Each number is 128 + 32 x the weight over its row's rms, rounded and kept within 0 to 255. Layers, rows and columns count from 0. Numbers have three digits each. The size before them is the row's rms in percent of the matrix's.

# layer 6 attention key, 320x320, rms 0.0744, rows 299-319, columns 160-319
095:133101058145106134112138142190175104184182119135081085198110125152124178163163064138069136126054146125152136182159144124145101128123129136113182121091092109117130119149081193155196133131136112156142141125145112130157183123122172162145152179142032206114123105150101114117171140132143110144146181112175096136174147184054119094128118138135121128152145169209110064142161166150163115138177161122147185189196133082104135177147125187126152115138151135129114092164074126024098109100140152
114:148122160126129086143073151178069107144109109099108125121139158063070166130181169085145118113098160168077118139145098118140093143112144175184055139146144145155088124091095132108132102144075164114203096162114122140112105076133145131046164100124100162113083148146116138111196121098131131172135090165123137135201126145109159128078139087120182133126078178128139211155154114106085109117099130147137069201119101055114049110146132144091083131178157113155121086053145157114111154120070100
118:128161075159132124131121137085121089156108143054146125079169107121082143081111121154138154126155130141140120093153143128093181136125106126203072151202157157095096127090165147141139108138044156126166129104119074154102150138124080135161124111179117130163117208107060139109127167133126134096115128151124140163099087159198140122116166113171150134112165175162146109130129133118166087156155086062107104112163133118138151100155108118078118107166152103166155106079154128134137163115099142
111:170130128159121079160122099139134079135134121152139144150115113080068152075128093097126117062108110164182121165087089130121175130065143144142095157166136114181100176116231084197083135160136084125133180067155149082107111172126184138157124105129115116092141081067140132090141195144090137101134125103128147116163149151118163125106159133187087130127149097101116138134095127093148155151094160097069205070108152086146173163110099143123130136112093101095082097109132121112129134084095138
110:094162171110110154142117145101255125125166096107124056099072128129141114070090176130119141128188086158115146152136144154118174100135132110090148145112125159161080092145152129157081083123081098139086153135103131154145174136095081152111109145118206148134163158061147145102092134059080109119150163142149147140090141105108178170128075141142139127134094083173130121174063115147119142109156128206138090160121105135136141137118076141103192123149089111124123135093124104088093153143103161
115:196138141141123067146133091122169142120114158149163146187116189157143077155110153135114101102169133121093095169112127155211102135102190142123152125156135193161093135133169141145193146085139138096146079127112122098126127157133059086110132118182136109131131076135154107158114157118049185193080164134170154136152137138102146137126140068133088093110152102129182127140142125075103137212122089149131122150147119133121099137107162125124132125129140105109121169136069082061174145152144153
107:150154093130134129159092187110122141149198126123123184165150085130160151119127179087189141125166104124136142141188147110093098122090190126105164124095102148140174119119165137062109111141138110122118128221142171114137101066128112087132150106061150090180092092117154158090097143151193143160151159206149134119131180116120178191132140090108131111163202140093134148151125153143097153142117137151170144108133160129119067100114158158158108123137097124160187165127062148108122093192148208
115:151154146151132144152125137134086129137155117105165154097148090107093127148132120103099104093096109176116147182130086098088162144166061132144115115094141174164072182133157101113140081133106148131105123018103112126122136141129109215156168095160138091114120094084134169088129116108144126147111073111184059086089146158119136225098190135163103112049101154082146168134165170131148139141149096111107133135117169104148121175123134091122159051153102076107124129116138057122136165180131146
118:105131072110124187089143147117095163180104136042128145196120117100142113169103105126110167129137134074122142174072175083100157091161103165174153103101159069079172078143167146113156137170124143079151131118107111109120152145137156120127149094122152115149125065154107155119133132141166094160130163116082110141133169153101105035123150136092164133120161166108141166163133150148135147114110143185140183174093141159107172167129106158116122142135134096140050125127144168149113117114152101
110:155162135086094105145106136168103099165101171091095138131134170130182086108103138108148128151128119116100178089077107078121082091136111130093164161162088158110122125097148079124138161123148101109070087151170121212137175140121184125161113095075165138099188157122117135213105099137096140141115143126134147083112107134089107120153087101101112140129180161132106155161096084130071078111128133169183076120163151125173166148135112120116187113176190190109095162130136131180151112088123087
116:098167143146145120109172130209114147127121177120110113171113114144135117173107097053138154173149101153105108108147125113160182171102109087141071094176165098107086081082121113139151102113153152137049098152068117106111128172152141129101089082154079036115145165084080189134139131159150187086100097117116122116094146127182102131163123111093134156120143135109191117113171130133115121163099120140169117104067134104172122088105169074158113092095145163105117130134147133137093071146161124
112:128143127144084084100148126158098146155138136087146149154196178123125156145104118079182113129155197101085121149130173088127121157118128163064090145131087130073151080070102141087167151154114072158158120140166118121104189085129148109181130154132098198120071084152149137188169153163132094190139182153127177096172096166142104150126117103105116149104103206097168071107168099145087110084108144145066138172164150123113207127173111075143135148128130091153177116092099168118152118089185111
112:144128182178100117153126146117135100092151161113103130168106134073140153116166173115149082169117122105127111108193166179164130132186175151167181157128082161085129139129048084166138130129133118098156154198132150180115168121123139096100110201179143134153114101116144140096158193138155071099167167174115063081169112115095096146098091075113165157092094199084121102172158075094110086112124150154118124170147105113139138132166103083133141124155113109163146079150107206078151073163127094
116:065132137138035137161077105107160106093146134084142052213044151121092092118114142135072126117187129156108110156175142116072104094078122149129129163090081142106138105153159143141135147135126102105137224107152155079131151131138120058092139117138134113183115097088170093109115167149071107109141132091128100093106124123084146169117077118157131139138142115138160127170102126086117140061174099167118131154134129125140098130140103170122178131142127096143152152101150190114131150104162109
110:098111127188115102058138142133104184152152123118098097181132138136044099131118145120161127176141116126114144114131151095112119136106113132086140091121085122075178050116124114161128078176131195128085135122139138068089134176049113117095131113125114109096118152123126127107161098151181126128114132109153203133120126137115120119183157061119159162104099175116165158113144124144114090077098146121130125152112128131116110103135142122185119129045099095143138126076179171101102094120143196
124:167130076151161115134165171147153141119156166083134122164163115145162105135084104104140106092090098113173102112138126117140145156105132203161172138100156124093090142134169064145122126118174123096121083146107120159107092153159110061107155092116125112095132127114140127109131103144130139136131163134164112146118149126118132167087083105117117115129077084119127156100124119106108160129120143111121093113165223159168126105121191149109132088127125138171136068144161107121124118076065184
103:074170106151134127136091130084178160134140145101168141115144141118139146177106148158129134142183135145102137097132121149136140166105135061134117139116127151148060099113114123104074120103156141093149137210122157129111090120160131141205152113183185147062155148139159095146124194191138138111179062152119086132101161108156104092103123092126113171096103125068133056135068171129134161120150138134130112085143161097110196115124088082148154094129086172147221160100155122166183133117124158
112:089134116152103127156160068088108083204148198143105090187182079156079074153128163201157169067126184131132101166127093125135158121129142127175123131124097138137107138155148106140168117137084134098072178120119177184099104152087131158101106120119084072115154185130106143072092108176142160135167087127149190137190161138127120108142171101133102122222128119125133147107121183146142186090083161113132146160080145157165121080155138116095069159136122140102111119158177141143173090154134132
116:088150110096122123063127115120111142114072112122211143115106102142109111211090168171143134155134093165127130110133140137112157115081132069154134104148156080136134132119069173130096123163138106123099115121194159136057153119125139176132100157184171170132108124176149135114181090118134152098159109139130133202109135093112151084154155153104143148093159140133104101091099123109084147154139150070173101123086142141136100145134133094094111139161156057089169107166148133118168158167138139
114:126112125106141102129094108115151191089141141128099156096140112121087167131136091155172103160162096153185141112102138111167151138145087186139136099085180123156133093079061136113114056145165164131095060142140108109167204220159156168151184095198131104144143100133107144138131092116139122112134145143147148181094153127192115110138096123158077139066144143102157167127120125139089131192117157049115149086115129135119077123104130123174123121140116135112178105098084105109159091111123118
106:090181126140030155172125106149103152151114124132169132152102100101102110116128234159124164102138138162168120126207194152089129103127133122175172122107103090120086202119180110150136122134108107104185195161141149125108112119175163148112112113127187140089115127128149108096091152133130194112170164129169128108194146119082111088128157150126106162181141109142132164181127105193113181146132099127150118171109120118147162145089087150090123186157113132094118161117097123176140073184238113
# layer 6 attention query, 320x320, rms 0.0743, rows 300-319, columns 160-319
113:100157100118125172110137100147098158150138113126125129107151134161192083127117114092090137152141082141150150123161118160059111093108186105118124129086153131090187117168097076137169148157197121125144190149154133150097147193090101156040069101107128197105129136172133135100172124111123116068129122143134162126123110142103135153176098142114131170156186093168100110174151072115151094037124168153167086141059131103110133132159128163109158130110138100194046159133059134198108132130097100
111:106097126147156100060155121137136074161163117131173110131153154174162107091135137139117236122089104115169114162095108109171136096101073118119095182139126178080118143125131192116128120141095149125125152111109144152156186088161164147118144070153074124111127142122147147090104176140124121138068158193105171140123166108083166157132137125157078144117106127054098139134103106120045138097162112076117144181079114114081169101122137190050111130111142152122123190103069129163182107154146135
108:073089147119141123134167160140160143160161088137188096162148159103174150166075081142116155159090129151157122148200116098110062069149150150164130123119187118139119064122043070126102190151108107127166188157137105151090077110089144118139160150162100155073144091172054134067119092092100116156152125154096118053131129143102138138135128058086104144118087169109185076142113156133115082146124142149096087089090081156137099103155163151135113126129130143094156182127174108092088115180118128
108:086161115193093137192106169117136142135064155172092179213111123105131137131151127140113122130127205103119125137134058180100162165183146075100108074167121167134122156137146171121166047109133124151122091145133119103115074120142117107121128077050032134129145167119119148088114128082120162177124158105092104114143130088103180092154115099104109140124131108164103115086091112111108145098129104128060174099221093118136123077115157146100095143124116140110111122199104124105144132118116067
114:109138156129152146172109118170111071151109129184144183109142150088164152103147139127072134169115098117144132135166125165105085186116142082109187152068125154108153102115149150166155161167086114109093109095125163107080157101072124143152130116151195172147219111139097088155143126132183157119115119160137078192178074157103111080144124122113143127123076196143128126169142162146098164156138133169109161127064102124115170061096133127159141137113095097108040105102156193095180165108124083
106:133096105125122139147136119171134120120108154143066125159121127117098121130105094139177104108160119198132151063158087181100124143125119159079152136167080119117110107162173079160083047123105104096121094205140073158170127127062152159128126085126126129110157129190156096150116127105129204151103058200132118083152109123135079160136099157223107130105181123109094070124179143141103108153156174131188162207150129080161096116156065148125123130165141180122143141119123114118110110083111156
107:097122206095085123086129166120086163146107165136151093119140129075171193140159167107121117123163138137121228108073148120133041176139104113138195074146129080121169156097092095161123125136144123188156101102138146105135121144105111060138092131198128121115132140043118110123126046164157090133132120097109099126165110161146095119167147106157117170085108151155107047111120106151064097123140143175114098126096096104086129085152105183073091175100073139128151128098124181142111124125130149
112:124110154139120096099157094095131101118168181114082143110096107204098125100139109081129145135119150100102198171118077090177102134173154100113129145096131169104131140104128066110111210066111118109133112022142122106130185119118076154162107182098111089128111060138136136127115130121160110166134110091097141138155133158148124212141137107097123180166162097177137177070140128138140057083145156124129077119050144157179140087157148100180131091101114155141121158129140136090115064114160154
108:181134135144127123124070130130141134128075146191151138158199127096122126156094134090099187103114175121122126206157158164194149155155101123104125128157135143127143099187155158034151189163084141117118099175112129166104076113150209148152161153151123115134037108168155110113055163142078112135173133128127116075132132119127111116152099169143062108072137095136110090144147135117126167120132144169110137112038094167121102128133130121055107107088117162165122141093153170069122138179140124
109:127102136122165063187100206171193154083185109160160134097148140122122114096140156145110201112149114069121116140145100115140072125147166144070162103191134137152136104178072120104109127116120128165146139163108077157137154097141080123180106149155096108125110107120099112184157187148160096117068140142114120076139123116108144181140162089119165140082043111148095096043157153128171118145129159103134096141113147128125137168136145160160147134195187102135151134123141106088101114090142106
107:084088072166161143184172086055129097116121162123081128133163102117087182144136116164171123097145175106124153087144130100132121141142166106135173117123096115142187110145139158098123086087110182163131168084121100140100101078146131133112129088160141161156152107107163137159090124105070172154130060152141062153098111171136144118150161133125106105113179096173107126133164122120142117148151150131091170070102126149154112114110124142067155122178112107165149132120125125140151141073121152
101:102150087110132119088138132077159157131087150082158174166138114136081136099139100156167076097142125117111122123144224109082101183149122128100108174146164118125107152125096147082117050159091034125128129176124146113203108115157128167175089158125172162087128125122090169130098145086102100166107135095121127092090086093125125160117182117063159120132184111131090112178146116140115112102136143139109144121123133146136133127140195128104086139122144145107151175187145090089149178090155121
109:124164127106153099172163105165154137122142131099134121152113091111093154102146095155119121203120128121114138146134127084126211151156124147100074150089103121107099124089103111118139105132143097138174105119135130148106104148136101120125153088131206155182111150104131198140119138148113165133086093158144156143110168136135116208171143142133146172116154149108079078119133123132160085124143101140075117113124121128096116130106199145117126121159133148128158156107143149133057091143135106
105:086153055090168151149135157108145110179123117132108129133080127171101068112116176169119177156168147175180131157104132115130107144174150098089110163109125157106164135158117132069126171149101114119135096132086121133157118129144101095062122088145051167154118155092089128137116123147081131104089149129092083100148193189121139125124118060186140140058114127107152127113147127122094096157082097120116089108137131163089149094093127118123132064117167215088159155131102110061160130152168102
107:110133183161118149090105192111147084138089124142166073102129149174206090106107143072113135078130106135111158082113160097115089103109118114079165181139143133136151192105108121147161119157116046115167161116173134100141125098166104082180101111156114129138149090101123168108106071192126153146118115155056148151171151124097174131068141096165095152186116109097098067098096163101101186174151111103099104103116077101184098089095130141135154175112128134144170118134128173147149109093165094
103:137096089197099140132145145115100171160128052110135124108107185135127194103078061074148102122150099156187054151156165079106164134136164150084139128171123107065154094127117155163183059101115157141116111143148139130114135142121122202107148144148176114111106146115093083112158130144131103090178131153120096112163133140114091118168133123138137102117103145154093113150119122138155116084127174118132151097128135104132169116109128094122166085129105114137181165210144111173097141121137136
107:173085067047145169100123141057153122094114072154077150098121179169189144057170094117045149080108093152135139086168083159118116160120206110128199119090195168093124097127152157128116086111160113145141155159194124147129165161052176142111081127112131102160167146103156101120097108116134136069098168151103101111177157172119148135144086139108097131081172093110157079151122133110144100151151088167211133192110133107114079092081108145159100137144140090084102101125120170189101127100168157
104:110112134063200151170108168158145154152157126148134121109103142161113126102100152147127106146121215098113093143068090094084125115095187075117093184124169202173135158117154099162107128103192152108159104173165105060110122093092135149162129153178098135119116158056182124120099192139104064091138167121153120092086175164169093127142169145114133149186160124143181130104117126075150158111105112124107130081161151123116097120140164145128145126104096074158074137116112137160134118183120153
105:100147124106112098186172122163115175126096115137080131124120116137104188129088051127063145136103153087097170160128115111132203136132116156188213116161166068107131100126092158097063077140087155166156067127117056041101089076089097163134092094156118064040150139148078114160102155126168109132155139143160153140148122101129127064099136121131146100087090141093103148088154173134137136131142193108135080147133114147135133148121141136130145151159092173148139126133127139114183136169136122
105:138109093124168164144094131101073093098136152101127148042109166153135106082115121130082103136101132077105132149084115142123100074151123073115143091123151131098110074111105066119097120119122145168102148169181124128134140101096166098115111150135098143194164078103132063135112100068164128163101186126074097187125141108093052165106112120148100155111143148148129148138185129080133159141164149101140098180146139131151069135116125072110157100099054113125123080154178181141175088091193139
# layer 6 attention value, 320x320, rms 0.0778, rows 256-279, columns 160-319
106:135102109098127102129158139056105132154053139072105207080141109156109202146113125114146099047120123151080130104125113154120115153105156106053171147101135076148079122105136124114096104108137135119163158090162108172103116128108148071187121180086137167079172134141098176072112055072085126133148061112144112150158133102165081103107206121135088153086160072122101082123105136103153133140115101128111151128132125096132147109150120114174051137120096170094127184142118103136108137109092093
101:096159116159110162133128175160140162138147140117177162126136097094125157100151148112161164138092118106140212149173161099118147113161166159132083135128144127142121127123152115070106078187144125136179111066122141117134142107152102212158125087056117116138161109153207148143089106152153099116170094143172101147163129149129155071110176077134205136141176078127159117109136115140141125159131088104140072068110153126124124061124123155180078204142131100128121131152164174136133081157139141
106:176116177067137118161156103102141134114110175102130113142182157127106094099146093092126132143138141122105101155158150131156141135112099157163110117109149145144160125152088129047151115126085119100097170140082106142172174095118126148116090140085115135173094132080118073159156167145113149115118144117116192089127096124117108149073140183062110167115163148117077118116145120167092202047104133163115139177126153184131122176159159109095111107126160097126101162185059118113156143141157140
104:139122098102108100162111097175141090100073095094180190095152122096124123136134140164167101113180124143081144093081195088089151115132196130093095130101143153159120154126086089118119140078083168109082138123170170089140145127107130125108170122111083138137149121078110146109171060067111116126113132195158114129137100125091087145116082106197204173098139139123150095168179068126195161101154175118121118118119109117184090109091161106114144124176153117117145155122057062128115168130180147
105:139133114121105141102160109093087173151168111077159131075126141150094134104091135117081115101133106116162125109093171180144124132130118137063215065069131116137098131118124132185133126166112086071096129126155098167168097127148169133093123076122109107105112094142132121160097176124103157146057153095145099167164113088132226135125137208161132093078141133036155115130116158119141128097142116132135080160100091163168161123103150155174143166084127073157128178131166054208131081163147137
103:091163094102131086141102086095095157111123142138157089126207133161166145147121118040151102090131166187121171117101088120134174157132126141095107130117172147096131100171159052170134116104059175169121100179155165158097072082115131069169104133123094120186110087127140123110140120135143113113128063116149200073116123185126110147142130115070130126162139165170129147120191126106158126107127134087094170131121086036160133170125071125062056132180082110158171132092107159095144152139151125
101:176112109146084144140096088148139099114141151074084153102128116161115109115151144146095119119051156123158125175145146078130141112131111127075092137157121068180131064086114203169144155132157150091171105101197134108211119141122143113149092145090133148169104149149150166170091174122107138203138102132145131137132091077196158082132139161126181148116167118135138147138095104091114044175124098146099097162144117132160144079192148119141134133071175109115114097110173131132164141119100122
102:137154101083116162109114169125119184153121110122153098151118168161147103181069161146126153163193203174065049080117143137158090182107117114125049148100155120130156183113126109146110137092192143136149147100136135130165080167111210163123105110123131115102112144155098144124154092172162163094102148068135085119156088155124165172073124119103208207176106133156095100116152135146141123173073194112164071176143155180112094131066135073153121122190072137106108140132086116136080152125161128
103:100108091088187137166089153119203139115102103121169085084122110137126162066184162164133095108096122125142131107138099166095127136166133121092141081076117089079158109165141094158121104074089142091152160137161178124082116148125075101106138157142153157155135148114166072098093146128189070050124177094097135150122088111163194099186111115116059124080151101158109124110116080144162085079110159064134141169132129126058149149125061092130139151131061079116122139069132094154133092154107155
101:095168138107144141139088096112114171110109156109154151115115166124058104144130093178127136152172137126110097077104079113126144119069125078114103053141158138173152153157140177126114144160127129108114142075144097121130124144133116100086081153107165157116121124200141143102138145139129185105077133136093119173158106052110113066099175154145142137168111127088168122154142160124146187129102112141086093107057147117131123187162150164140125103079175146129147114148241099125118104167180133
097:121152142145139131145167143131148128118117108059146135109112165127145131111125136131177135080180094078117187144083116130140084086119161138100124118115140159131114114109140077152130087121136129149171138126119116132126125146058127090169163107150174141078163131155176138118182159043117120158175082097162127184139142155124142141104084119080129121159200129105094082105145142133157104160118147107165115116105151131164119113058153071103188144177153113138126123182085083090108128105115159
100:107140098149104152133112130081073109127153070149140172126133163141080144158093167065142118164191115163071159125139137116144157110074152097070134134142154127083152096105092060125151114151138161116207162105162153111140113112077123084121120129123166152122180110162145148144138136097157110154146115139196114149142115184154052138110145122110156179123101130137089135152106148171116104127189109090122170147158091138188107174147135117143117045138109170106157151129062099140116148136158121
096:167113122195152148156138150137168156133129142029109180173094115110127089079080129138118052162109122132139127155132131088098141095104047128152120142207162104101159104192090119134097118062119129135140149118105143137061136105141102115123158166126126163140092111137180104135158148085165112104099195087130133153135142115133156108148122110084149101110153142116100078084192098129114140149126110161099110114152123110054141154115171123193162109082141155091163107124195112117121111094127085
102:140156062142131105127067097122147077160087128116115100115138135162134110113109144153138134186143106094162181171088142188062131127163124139104124160074137111056099128145104207104117139118119186123090125120127106134194162150093121128136131127102111199129138162067158162162120148057082184111088143152124188114113158117077127120149055142092100125121117151097118101123132137109098178111118117114135115084132134132071142124122124105132110100140093100206155128085159106148102175212122190
102:188144118102127084109135157163177170180154115119177154078175112115070112092095155123189100069152115094094134061151144149103092142071155165097115122110125137165091148079091086150182125161167106065116157154164129176159129119094091122114074136092172156009134157054130131113142132110139121192187102101177162123077196136138127078205133106118075099124198186095105114161092131196150112182122068143133094122058133143121126157128176136134133128151128084139123101157120113151181117109083161
102:129112082082085132065169158061090127136105096136133210139158130111148118112111137128133102149112178153083159133110141088115127160098161101141098145105119122111177134107061077169164116155106069173184117147176111152098125183086110123168113081195154129130181157158130144089154116099143068116135169123129098141132127168146119088102126094099065091175169090163176101097092169078128098138105130116133142154081125111161096110171155077122119134128111136026222078105125137140137085139144146
100:076159103158164149082147175139133088166066117162143115149132140081102137201143170097127094114152093158093145121060128101118119148114161083140118089128122062070143103137140096064124102112131123087128145126095146173113097130125147129090112113143071069156105181148141120200104090136147088135125182086150178073126145154131113087101088113096147075144103094078147222108185112117097113104165114076148166123127086070162152154140167094093155052114173120128083138114123128152182116074163131
095:156165022129149129116116113058143143127080098173127156061165142093047077121172148127172091141154088161115150154140135121098147103158123102140150137118150112045147124184096169140076172128079129132102138124093145180136149094086104127129126189159108163119173104135188089131108073142162127101107087086120099153096142125137094068179093131182123116182129134173081139095102175124168175094137113122132128151146107163128127125108105119096175121138113132131120125117094121101091132181146128
105:116174103155167137084139148125160123108154139095163076095138130152186074111163114072106107153077093100182158097117138133127150122073153163118149176111148136038179138116117107175178124112158137191092142157148114103127157106129141115142173112103159180140132099080203095146112166130152125094023165149117150153092081153110203119102024078136160103113169154172115121170166047117081100079109132117148119125172105131103109176087107177114110133160167118106083196164161129116088074042134161
107:134119146118152145111118132152156146093150132130050195117132103094107113134162119114187121192130143143134204143111137127098120121069180121111116152102148073135149122143105121089124194111109135133075118094167148141157094142142115122129074106134096117128121104136143150158118153207123133095194060120177163113166109187123108126122107129108170145182167103157122120109149036197106094161149155065109205139171124107150176082151081152106071092124157119067103091137146172168092167121071146
103:178145134154116088081160141164173146104141104132129152143146170111083097102161124093156136154064082097058196085192098147146085096118161100105180101124161092095119074088139122119131151158186065137096097148130157094147168127133132085143119170127120117077127065138141144151137088069145058109148102153107100107117136137141087123131158072164117107124137135093145102128060087147112083116104095153067123093160120108138136055138079144108152133168167119056108164136064141091146182132092133
097:156075187070153143153109099115126142112142136154126154090074147124127150120108108094180098040169158134141094126077113147127084129123152087121190177118118135139154151108138083117141100099137152111119093180135094130113126126107169112171146106083132135110070087165093178067151098116138130168173149120198117131105156100075139148149135088102126159127066126113112193171143130105128133170148139065086156129116155154199131144143163054116124143099052134128165122155086078139098116220106114
102:163123061171077149117129136139104076153130080111104164097140115032084133109155168118201138216110112136139120155097186119132204117148096100103116121074114091177172142133107131161115071097107172122113116102133126148085107097176113105113146160113161173150070146137149129197101105111154092105119102160075111165110090134129199079155147125159106158093180158114100161132071168160120108110141145077102086105140107103116144079117076118184101091098099155127107101110109107106099145141087157
102:136095086123106105149153114080187059115058084133129167130134157117138125136111102098178172129121108142115155077117121134150132104111180193184085111113136088176121152135149162155103138118117108102133096115107127097094155162146101124109159119130095097145170125174062088170129140173099163149155156121068085136150107074137154117149158131140090112117071158156109132160143144122166123115102132067131081129106079156129093128117117113158154144096118117098177065146116099079071125184086132
# layer 6 attention output (transposed), 320x320, rms 0.068, rows 256-278, columns 160-319
099:226154162145136137117071035122144178132134126138142068190081152128071152127169111133124140154182109114111122144138175089126162159181196131092134177103111152115091136106106096114146070138071125197095111146121118057222116166142128138161083098123082084111132082095104172097130159151165149199085128143133082119144176183158143159182141142152187187146137128106119190143088140168100125140129089170144144124108140129146129146097157173118072117156095134140126172145111176123102130140176093
097:135164121124140110117091164135088119097110135133137098121105137073171151128133155184129133133142162062117124121107146096062094126078160077115122126102161092082085119114140138177094162158105187080127106072126083089138119162113138109150101132112118121170136176063113149155201101094182110077098129092124165101094121170112133125132094125172111056140128133176118175127079119128118138179108129084071102077159139137134148136086097133117157061122135143114122137163098169154119162174096131
102:139163182194063155144123141096154169101118093147094099135096123179120127132113081153179139124125134122060116130116139124149093134140115113138103089122088127133115130134146158123108113191111087059170092112029097151143095171146199107130124138111097090126136176113150162142095127126098060168158136185081113120104157109172174133148127139100113102108085123097167144050126136121194148157178178148188175117115062147167139159101169093093176107145102162108157149104206146124147140121155118
104:104091156109145205099147153107083102193084084119127128123080186133127102150135179125159138096112146134117141100117108163141131074092170111081117198122117127087111089137164113088145071098135140160134183202063098151126120145099172146100105096175079094063136125141142144178159145147145130115133128123133072079155104165117147135109112163173074053138132100084110131161155116100058196119170097151071169132148126104128090112093061152113154116148114161140126125100118089132122122134106129
102:115142163140111079134149158086110079102121136115121120139111109162093104186131144147153120091160147123154102118131137133046098141128137136127168207144133144124153135119115151118083105068125142180151108141121109122142099078173065134176100135137149118090053171142097080102129217094119124106093115137136109184160113145161142173056086135093110148069133140112169097125159087166136140126106141075169147124126152158115118157097177140103126123139211112150140087063144110168102145114074150
102:152067123166126137114170138128121117140125147084076141154074151104121063102219124144116182137148142103067112102100165087144131098072170141167125093143139129155179129139095131064103127149133101133114161135121148087113105145143109144113133168124083107106146178131147192128162168133097172161117154151133168204130113124134130147088167112100149157169105182154134086155106124138152105082140118135143138133160174185117038090125109129158123083097111081173148204179130135121143089115061108
099:078143119144072129163140122141140148128140146111124136128081116066151133100095094115136130111119108133061122093140134127065122153138099078116178112113112138125181090113083124170100127089147161132103081137141124123132174145101138163123123091130145112118112129168072052087057119106133063110078218138111141124110197175124079140103147116113127153072141076155089151086148117169125101082211139110103139180127119100108151177197138169097095142089074138097127138178148116060151109128098069
100:105161115131138124140195093162118133169129158177077164100119151095160161110097154111163110119167105148153153120121163154165148116147140194175160063152079092149059129072153125112115099095087111136138095133128128144131123103142106122140111125138158095179092141178147194103135123132182135169151049126131103161106129080126105116124112159095096141110134166144125098087101117179164237101126149169138204199117168109079116143128099102054091139151093141123113090153120118099134182115170116
105:174169206161138168120125092143127091072109149144162106113134131146148110149104130111076187102124161084081037064141154129091207108155120161142129167112131125089178132063087196066145093130136190182117139106122152127097098146149077146122119139172147141145130057137117171157150148087146155178170153147097161074118133158160123108091137085135146145135103110197108160126133158148157144145204175083108129116149115086137107121164132102117172142165178141134190110169206123119141134063132154
100:090113136129107114088171111150141136112081100158110099131123098085116129102169108102132144133152082065140150071132090149116115110096114170097087161118128111114096124129168151156082121030128140030145170151108136126187091168162131086151146147141107166174126130137087096136133164136098159182085152062108075028090120180089167109113113072116129104132102114120168103112157151168187085181092143111133143137151084122055107097091140098163078172074123133111150092087194129162130148039132087
101:119135160118192093117121119136092143149153138134120100172125106100162129154177149137103106087108139168148097089142139162193126191133124107109164119148094092127140112111125082146122187172048190119099141125156121145170104108099137128138137145116106154116142082158123107184128100161087088135066154148133067107105094128139114128189148123132123137153130118089163144136153142182110109160147141116091103058149062149096169116117075108079056115105080151151169142079093104080110169127125125
098:162124173079228162180036133116151106139077123109116068133143116111161160097159095136084118097123143135142168138095121151158086172189139125118173116106162121138146101136116184133136134121161094177114149124116093120116120122115114128105152084110057143231167165137088170143119087116113143073123107141189150181109118153132176144127153180144092183166128090124097138092203054183154089119136109127143090072088162150044120096097124130066142171115156098123076130108133133149129131165112112
098:137149089126176047100104118084111094120122108099107122169113108132179162111128113111108088106120156123111105103124131125140088094169204133141167130070153127094099132084154146087097064127088113140117108160086118150173108154071172121162105108080157157152163104143145108161089191110132137106105111129139061128094113133129131098088105107134084148091089135132157157152176121118169103092154153164094169177144053082142151109116090104152054125106110175116160140221111144121110177121171127
106:137140123145130030108178165129109106099093094141073113063160132181087169115117107130137119136112140148121133140107168131129099143091123136159104102158123141122104142172130189032146157088116107106088157149097073131166128083141086152132084096149126070132118113126148090149127116133115163130141166122143128099060086116105144110116133101083149113130133151166072173176085073139126134075119130095067159150073072107106096138118186114054081146178128116066143063168172117095070127141102092
099:085116103086094140135142087066108086094110119153108144047137091113159118180105118150097133153097122135105139111119103122143118087154113139069101126155156153107149092130140157150088136168098133126122162105147088103152116132146140135161161204152103151119145111168115159185100113111167034127080100125140146132135079144144085158134102117103119102092110167123083149124090183138126124071155127122140123091100110136071119109114158116073162118139173161133112117093159148162125110097177134
102:136123183159139129123108131163136125079122177149128099147104147126169094147170103132096100089113117142115062121126126169137107091175129090137165084206196141133182114140158108101097132148167155119098153168120146147083121121176131124157094148131087083130133193112053195108164163152175131064159107103103092110163131204098180123122185143124145170137095154099075129132132103159046142119135133109126185143121160113111122123115132123122092104179113098187085151041113110134152117173182107
103:123085127135122108129120120099118161120132158097127113169181096128120143120175108115147069158141104066102178144106134152115141135103135125112124143128136129198126125135122168096140091124112143126135109125144162124150186129180144185105174130162076161129091136113170122069104139102047098127126077116155023134169028151133140173146122158135127116180101141222128111119160111147092133023131126112160128154157098115126156083111098149134154107178112136118097179105092137148058123121114162
099:101121149098144156109172114061127164140114034141157062103135127100110181129076103134145084153167138151161124093107087097196138118095116152151162103108118160092107164129077139101178124112100128151090034135127122097113117139162124160102133115096181149124095132096182093115117116087069209109138110128134116085107164131130167133130146203168091182167120170099058117147182163138165087142114165160170161101069120120159178187122132089150146134109154145137149122147122145112171106079183145
103:126138095154119167158152142166036135178170166121119139084112094121186133131132121173112077169142060142142073134084145078125142094142119114085151103166122101107144111137134157063092128134126169123195143141151143174132163111131130153101159129113154119073186122143140099066103128078114122097144162169174143158146156148074105115140149080162111103059137143140143104106186114098175133094175166129169121078091155153106121197097077134102173094124116120149150099126094136104143154100092117
103:127123108100122167095139197148121113141133083142183096118121131129145134159166154141085119130128143153144113103092120139088142063133154142100117159105180133139115143130118118138194088104053111090120138204133196160093129120065165084063131130099118150174130138074123134049149106152099128122108097107113158133110114198107135138097092103071129165177098133142063192079137148077054139150134075074123139084145145086087156105156133172151203104110145184133143133080110177127149055102153130
098:104101137132142182166083139140136092104156135101128153186133155149185160041145164187083094129124125130149086154086083154124146166153168162109153186110152155163133089143143115083128191165111164054124085143098133132100120106065130126127130083140124158158183154163122068101060118132154141158129146112163122177108151163201092157096145134173099176125139116145096194147165159137155087115120074184135155108108062119172115137071175169134127112144081185218148241186121104154108142109120110
099:144119159109098087143119169163169115165146140106141106133097047119118088175124140149101209099115096130094150142185132101157163107141113193130110082131133084164096112160126103102125058176114122139189048090095175083135150145122084169131089138159165109196098089157131145190112087180135154140185112129147116114172121134167143157145176134095125145131114110130124094134164109145118118141108114151131114144094124167134101102137129139085143152145099140137172096135110158128138138097138126
101:087162153077180119115131138152175140120123102160111032128141115130137182160131087119116144061095151094124135150117146155104125093177094153117114109091116150084093121114129076100136087178138115114152140105171121091110118113131125166181110124102157115169131106163130075176123121102071148089166083143148126146067171116163079091152193144091127129200219108200122177141102077126104146171108146125108173103168111143122144138127104142126174108167152131150120141146158099114146103137129121